config.yaml
n_layer: 9
d_model: 512
n_head: 8
n_kv_head: 8
head_dim: 64
d_mlp: 1024
vocab_size: 9889
activation: "relu"
norm: "layernorm"
norm_place: "pre"
norm_eps: 1e-06
positions: "learned"
qk_norm: false
attn_scale: 0.125
bias: "all"
tie_embeddings: true
parallel_block: false
init: "normal"
init_std_qkv: 0.031
init_std_o: 0.0
init_std_up: 0.031
init_std_down: 0.0
optimizer: "adamw"
lr: 0.00093
lr_mult_o: 0.713
beta1: 0.9
beta2: 0.95
lr_head: 0.00528
grad_clip: 1.0
warmup_steps: 202
schedule: "wsd"
decay_fraction: 0.633
decay_shape: "sqrt"
final_lr_fraction: 0.1
batch_tokens: 65536
seq_len: 1024
doc_mask: true
train_tokens: 370900000
steps: 5660
dataset: "wikipedia_en"
Each number is 128 + 32 x the weight over its row's rms, rounded and kept within 0 to 255. Layers, rows and columns count from 0. Numbers have three digits each. The size before them is the row's rms in percent of the matrix's.

# k: layer 2 attention key, 512x512, rms 0.0214, rows 64-110, columns 320-383
# q: layer 2 attention query, 512x512, rms 0.0232, rows 65-110, columns 320-383
k64 074:101143125159066135113134188108150091096083095075155135104109134159080126123120114211127156117111090099127137102114102133066100142096128134161152160109095072135213163094157141176117120173100103
q65 092:103125108171131104149082139049137140165118155118144153140048147090167063136098134157149115102081125118145020126127104059120098125166118118056086098169093085115153113102170135154121138153111134
k65 081:195128097096156145152134089148099115127175129159161114145162139162092107121136123011143124147155172150099197127085128151094132142118127151170142121138153170122016092136144091109180094109155121
q66 086:125117120159125058109082202082126123145076172111144099157034149121129063091094129146124138100090101123137000108121098091149074118141116100116088120161125104107134124081150079154121120135117133
k66 078:184099147127135139140128159101083112095115137115124134146158171180060134110099161083147129082155146126085087109057137118122164101114124147145162155158167125157081152096126102125153097155135134
q67 091:116137131155140061121097201101132118162069140128152123154050164055127091095072131112113156170090060138147036124119117120114054107114107111103057111152090113084139132097164114158134147156125135
k67 080:107059114127094093132198116158122092076132129105103158170202160199088154130133135166121143083170132096110125109110130120121155130100113123177129121154124135160186104082107047164133134109079156
q68 085:108153192140142054133121135076113115129087128097172172086072134103139070140124148209091150131102035107122092143123093147119132135127134157112087121193085126140182183112140096129087097166080154
k68 068:181120109144087143155122134109153088121149152128140158114127152142154122139176182141134130103170170045095119133119115096107135147133156121067136113125121148165131099132125144081090116123110161
q69 078:131162097125107126120161097141114118121191099159114088086216099174100205151175141129097114100158172094107205141151134146142180133118134140123181130070181186119122132153105130122151137112134126
k69 064:063144167125150169124128084183155162149120116196125127104073138068176095130116154104143138181118158180138142123172073171142111144147054176108114133104085154112103093181107134123101118098154163
q70 094:107100075107127116143114191125114126150143158120110107197063122130097047145087106110177142107120137138162055132105156117157160131112141088112094107182118066130114123132152115095160172093163108
k70 094:132112139133152147122159129111127149121105102082112140132091135118114123142096079011119110154094122192134134110066111160060123121115029156165149130081123126069100107132143119223148155087108115
q71 106:139123115101103137143164092156121158158152159144155118104154077188118171114174122119170112068188168099134189147139144072170193167136129168135180137121156140163142122165126170110101149139116091
k71 088:145120197137187159172109128137127117147111110124139118153142143108155169133108088044098143123083119225117148120116137104124119067080112160127116118153120155130088123076135103071125114098192103
q72 080:119171132105156120116149114153080154100181091149112116161157120109096157101087158067124158174085114203132148149151146153086090083101071127158127135100189120110067130118100087131157156062157143
k72 077:051098137160085118098147127144139108122100123086121155100109116119131136116132123228156167119122099102144147122167137142146072136126156126166124146142069137169221134125120146149136126174105100
q73 079:136183137107130088120151078121122183151243034120119113141156136153150202110153162114175158102121131151145164108143144124151133104147083162127160109154143093138101091115188182075122168149130094
k73 071:057127138065122121137170050180107120161105110159106116114094105124163128128093100167139109148112152130146172099185128171170059130128084185160109116113103170149134107162112173117144123105155138
q74 085:129152129112131188152167076141140124128165112124124137070208087129135200143206118137110139130140167106099244143139130183137196134131161150110142130068105176116134118166108171073106096147125120
k74 076:108143128119171119134133088206117126172124133162156104132094096105191129134110132077138106177077155182157168134157100222144095125136145145130086104123141169111075107154090171107124146104145135
q75 087:134150165082095150145186073157113134099165089110127129098204087163139165133192107180110133142155163101087240138139159169131179139123154162134160129133108153151112140161135175083102100155151118
k75 080:170150122132127125108074184084171138161137151125152091092074112063183117124130079162102120144062112131141148140183104140145086088162099129117100134109123114117092082179148220120114148099079095
q76 083:104168116122103172136116145130137154123204143127126105152144095126069130100070097080190082135120207152160146145150144116091128174100111101139176108121134064138103121136105109104165177104134089
k76 077:066111125120084127120170127156126102119099103129099127135073119124145132110162091167097145144110082151144152101097119163119073127082113145160129115072085102134168150086145143154111118139097113
q77 091:161121113150133071130101193116120097134082122107167117147035138099137077122102149129095129148109086129137027142105134161127091110110123104132050139162101121080106141108147098164108096183158155
k77 091:159086130161127105156103167123133159102089129089143153184175134096106148149109124080138122113121149147100063115080157112129144152077124133187171119086162120143165129110070059141134133133120133
q78 089:111087116140120092119097208107128126150074181120127107182038169093104081126083127122127120112121091131141000126132124091101085137122114073122127111139140083131160130047118074168158148115119141
k78 084:167104177138084134103166170099118114082123118111115120128162162170059098115118117143137138085165083101063094120093145082102152122117130136138169168164124084158142161136174065115142110148103117
q79 108:166105066109101207115150128168158114102074152147131086109166101151154182131177118092088121123172166126107203131110123164176151124154177105120198150054193165123118115123092138140112078131134142
k79 108:144131138162181129131106158068107206135132129151179122170124123109125105146117128085173094109088120204144036157130160112114165140160118122155132124158166091081102192115103107129144126173170082
q80 087:097091151111105206146162121149167137072073217090105146137108097098162088175132104130154118130152196113136171139096159121123148190068148093134193119114144083130192128139077099188142153093128155
k80 081:159147120189097140083125189091141137110125128101142121143106116110108122133108130205128155100124065078142093135100122116124156137137148114094105117128091042143169163127198168131118131152071082
q81 093:151154090135122153141120087163116104121121068142149141073176128143142184104159115170076151187126084086108159114112106166084144093153179129109083172112027115080154164178129162114077073179131129
k81 082:134120130133152092113130125169124170143187178163111105161092129110173123094090099083100119147123164123120175136186136124128112099177168132123116104127131152127048078166106158106124104034129174
q82 091:096129187132154155093121076130111105095117135103062169137120116085135169160130147201107120146080083094092088127109146114122067132179123151143125158158120123147174190124118160104104112172064127
k82 079:224128107118149121135123127155111134138157175120182100094140136100153175161142121165137106147146146061124081124149167185141121114166152125043116131131164131165082126127134156117112117154121124
q83 075:127196079131114124146122135091100106122203022176131115130170117153126212113146141066091099111149162120124140117162104138150085124146130178121120159071128202109087114139131184144157139139115133
k83 070:038085106124115142137131097195111138158060118143124092177134122127151108130120129150172120159128148178124117142196101123122103118127113162179115118122113158140189128113073102156139099110147151
q84 077:135148154118149042148137164077105159128099125122166118177025121101108110102088139099126137148109108131147028107132143133141079148091083126161100155181083110103109138107155121176169136149123114
k84 074:097084145126076133125142148127130102090086145105088143128126133173130186118102118237108173104157091061138127112142120101142110146100127139135113108133125077175240141080111128129079121144082123
q85 098:146078072116140093128131189161127057146102170128096106136130144133142109145093128150065154078140113154117112137154120133190142099132156102086114146094245174127137155142068066157155116091130174
k85 082:170130151114184173143146126129123146147164121122169122101165137086088067119153160036175102157103135161118088133092115096128171145135053150120149183138156136097066121130087092113133117136181141
q86 099:131082089123134152113119184149134086125109161146080099138132181150127132144098149087094082108131143180117156135131106146195141128129116077117145140062246176114094094088094035166169173049154166
k86 082:067162111158131122133120129063140112137105114115114146101118113122091101143139171170169114088143069138144106100088134108092143171115152125117131143087077102097205164142160105147155148221121129
q87 094:182025054136109126122122199152131106115072162139135101145069159137158096116142123091089157069149096124125086118108108150198156123151180094083124153075210127129103130092087051183141110129124156
k87 095:166121108132188163124135130105110159125141134164142119155143138120107136132124150003156095134130148194113094107058147108106166144101115145137156159122156132096052137114096081133160120154192113
q88 090:105112089131111210155118175152141127139145125160114089181134164115092163112114118066142112151123177159103135129140150188091128100108161074122171138099163113116127118151106080168174132067158162
k88 076:060122114163097108094156167127115157148129123104138138150083108090111097120080084136123140139129081171159124167136115160130119159143118143167132105134072082078166160105166134169128117141112110
q89 090:140090083183121134149113182107174156158130185146161106116115102130170101157144126115204126076148210121156107119120119093141175149137141099055137090146096095139143063122159168126123121120139104
k89 080:164152141104161144129150074106104151135123090137148127124165128134105076115113122009127148165108150190115152124061118135132182123121082165193144109129145170120047136095106092137164110121145134
q90 081:132143163130145050113155150101108124126086071077168148123068100105125071096120118104112144137134091132133085105131076106110074126132102138158075096158101135138138135122134128185111105169111154
k90 080:136114134131079102138127143116154120095108147100113174140152143175113131124176159239131137102146129075143114134152151046166145130135135104109162145144130139172231161076125112113120140154117150
q91 079:084113096103126175144138190135116129133129171180103102186058129129106079106080114064153140137132153178149012119134102119156127142100101103136093148127145096119122128161133117185152152097183164
k91 075:108139132145108162123121174115136164108094127113136129149129143123096128110096096110136118131129076167157132121097132145118138143094066143137132122109103066109143182051135114183134180139110103
q92 089:127149163063123111164153061157095152130153064180129162114114093142084120105128135110149128143162080092143185117134157162109150188091113162220184139160093116154110161180112137127141159145131104
k92 080:066125145160085158127103162101164103129097163084105136092095119143149172099102095246096121127153099081132141122164161088125117116116139118071126131146090103147255157104173136111080173120117108
q93 090:153166093106117121129186085128110155126177107162146127107190089168149156128164142093153118048158138144124197133154122081175183151112095188137188135090198167143098109143111147134105143143139121
k93 080:048101141137116196180104096171095096147098105103109130117127132139131141105162140136140135159101150176142175128186119087134073107080114132127133128150116162156163182137111085127139097118214096
q94 089:160143126131150145128162043159110106101163110135146156081206115163132202126157119128104140176148151138104241152117138190135169114139138176134149151095127172125100137175097159103124120123150130
k94 086:076126112119159134134112129182177150161129131173153147116089069070175144164155113119147126158090180168186136124184125195141104122132147090127084091096099145113163080121088164124079136093151123
q95 094:136185160116117124136189078119104121103141097184148145091142076117134185099157138146093140169132084091093167130118128148136117189090118168149138147144104178129136168138104190181118097187133117
k95 088:137127178153099143148097181133159126112100173103165119125107128146161190111125128226127109105123114055127094128177138131135110129109107120074107126158128106179220137093143162084081113150088121
q96 085:129179123112087146132148120127178162121146073169146104146184073130124202088144116035103121181126180104130160115125142156100103161100115114111161143061066153101107103126112188147166070163175128
k96 080:066108168123123083105164131125121133117080109126142148173081128119116139106092114200153129118127075139137123124164102137124102159112133113182142101126108101108216147059119137168113122143092110
q97 089:110107128140145072137094200112118135156118142122127117184030156114084068111077135099129145098113088151161002092135122106143103124110095101133078108169124095110119139080147083152127156105115134
k97 088:126106152120081119142155147133100102089109098105099121135176162175076115118114150060117127098186097143089120108087145047135132126073095158132150175147167096130110138078144034164142136152132118
q98 091:107126189098156184150167079153105121121154100153115135117188112140076198143144127114142100139173145150115223116141155148130161120120139127179205149086144162152143137183105119095193145106126109
k98 083:054127127149078119112133137105130133150155139155123126156087120138162112121129111224113106132116088067118152113211114084108098129117153120054101067167055113132221123086145135128100158114129137
q99 095:150089098139123132114153138113110119102142180180148115104149091198155124132161118141138149026190147102100112094134140083183172141122113128129176122139192082120126147150132135091114162123112147
k99 081:168138143107177181111083132154134147133140114116161104155127135081118112135115117024125123172092172204120107125100139135114136121131118160113152127139180149154053121118111101111124125120199109
q100 097:168104179169143070144116148122173094159056157052218136070121143050124064127089111090109101122129119181121153180115095081122119159138119120084087152096059142108115120113125085149132170125134119
k100 092:099064128121151078134155091127145111104101151119129184157159144160116108099178185143131133119132146102117152143035110078096177182052142127191185141120155179155199125097077037119122088157103151
q101 090:149086047091105111108099181142143123169108141168124083181061138147160103104110091043127191127142129139114034104086097131199128149121157085122128125127158099112093126115101092142162110115161130
k101 091:162112156120174171119146106141111131126115119128136144161114143121085188127095117021103109102125136232119122104082142152101146138099070146166162137129176093125061157108118078156151165116156137
q102 090:128110123140119098122080143127186100161067130082121136164050186122136064146094101141092106136113111141151092160111107097135105134131155100109075096130109119116146113094178083107094118124140105
k102 080:152129127073189109101135061124088107139159088166096154162113169173094108096120170037138114085141140177104139120062090128110186156117118113160167133102168161080020118168111088110130126093090158
q103 074:139177100126119072111126151122125129154220034161090098154156161144138217065106146072076120110102153181154128166127101144142087082153093117101094157094150201102052129150180124124185134104139149
k103 068:068099129092136118124163059186148119151095092165118122135135129121146098109099142171175120149151132137142149117191116175147090158108099149194135118113116160124176135111083102154118120142101185
q104 085:145130137111096176143163060133143122115143107136124120058224099167137211148197125141110078120162156108095255128141114141123181136106162150149180129076164197129138102141129140116107096123126161
k104 078:129192170143179158104087158144120151136145143142153087160073131082152105143136145168118105133083113093134086151174071141118122098175138171105110093139104137148140121173112188083102141147110120
q105 095:127113084115099177138151115165154094091118180111105110109195114174114166151170080129101100131147197131108223141105152136163177136106194103132189125059161151124125100123083113138118095085160123
k105 084:178141145121206134074100147095130198127162097127171106117100123073126093128131122074154124141080078187124091135117103157072152135163137125168133132097117131041080132157133155122125140104099119
q106 093:123140118115121170138139120092132132093108103137142140073129076146169127161186092145121117164101166108137181141116116188126144219096160131143142136109032182126138135143129139188119065178147135
k106 083:138141133170105138102106176071149148104095130108133147123101144152153134128130134191124105098146098056127096121125113130098114137126145114098106084106121093156214140101144164152117145132075098
q107 097:132123130081071138124140163109162153130146094102148134114087105150144125103213113107144119125133161122134180143126157088188155184142132147120170119107115182155118070138161147108126138151150068
k107 084:119125165127217137158156055137105120113091097132139129131124151138144109130063134059108121136102125195139145113096095147128166102121080146212114101104176141110079127133148099133118121082130133
q108 082:155184110133116090121101148112141148152138078185130091164120192115117147095113126052116152139084091157122066119123093112141096082147085127085105116094153110120075106117164104109164138142118130
k108 075:067101149110126111147142084198100092151097134137099150163131119141111140111115166096142109132144147204117157133160156130155131149112112151155141151146161124119160149111067056140151111142172132
q109 081:147200130139104123143140085089146119161189071143166156082198113151146158145189103124110117126135135087129218132125088148135164120144141149097117163078100190120111141184170187119114096148128105
k109 077:108139133106182133134115072176150133157124102165107127121130129122173111146134116073135113176135185169116194134176098145153106136132126157160099122122134203110099084126082128121124130080142177
q110 078:124220183125094150121153115146137141162178042133153129046172104140170222088151149113098126153118141128087207135120128154127094133124114164114095161116112165095081134171195204062128084158153118
k110 067:108127128086151121122147063173139122144100112189105108118117112120162135104117133170147084185141170151156134095216113219176077157142105152191105076107120167111125090132077159145139133064117146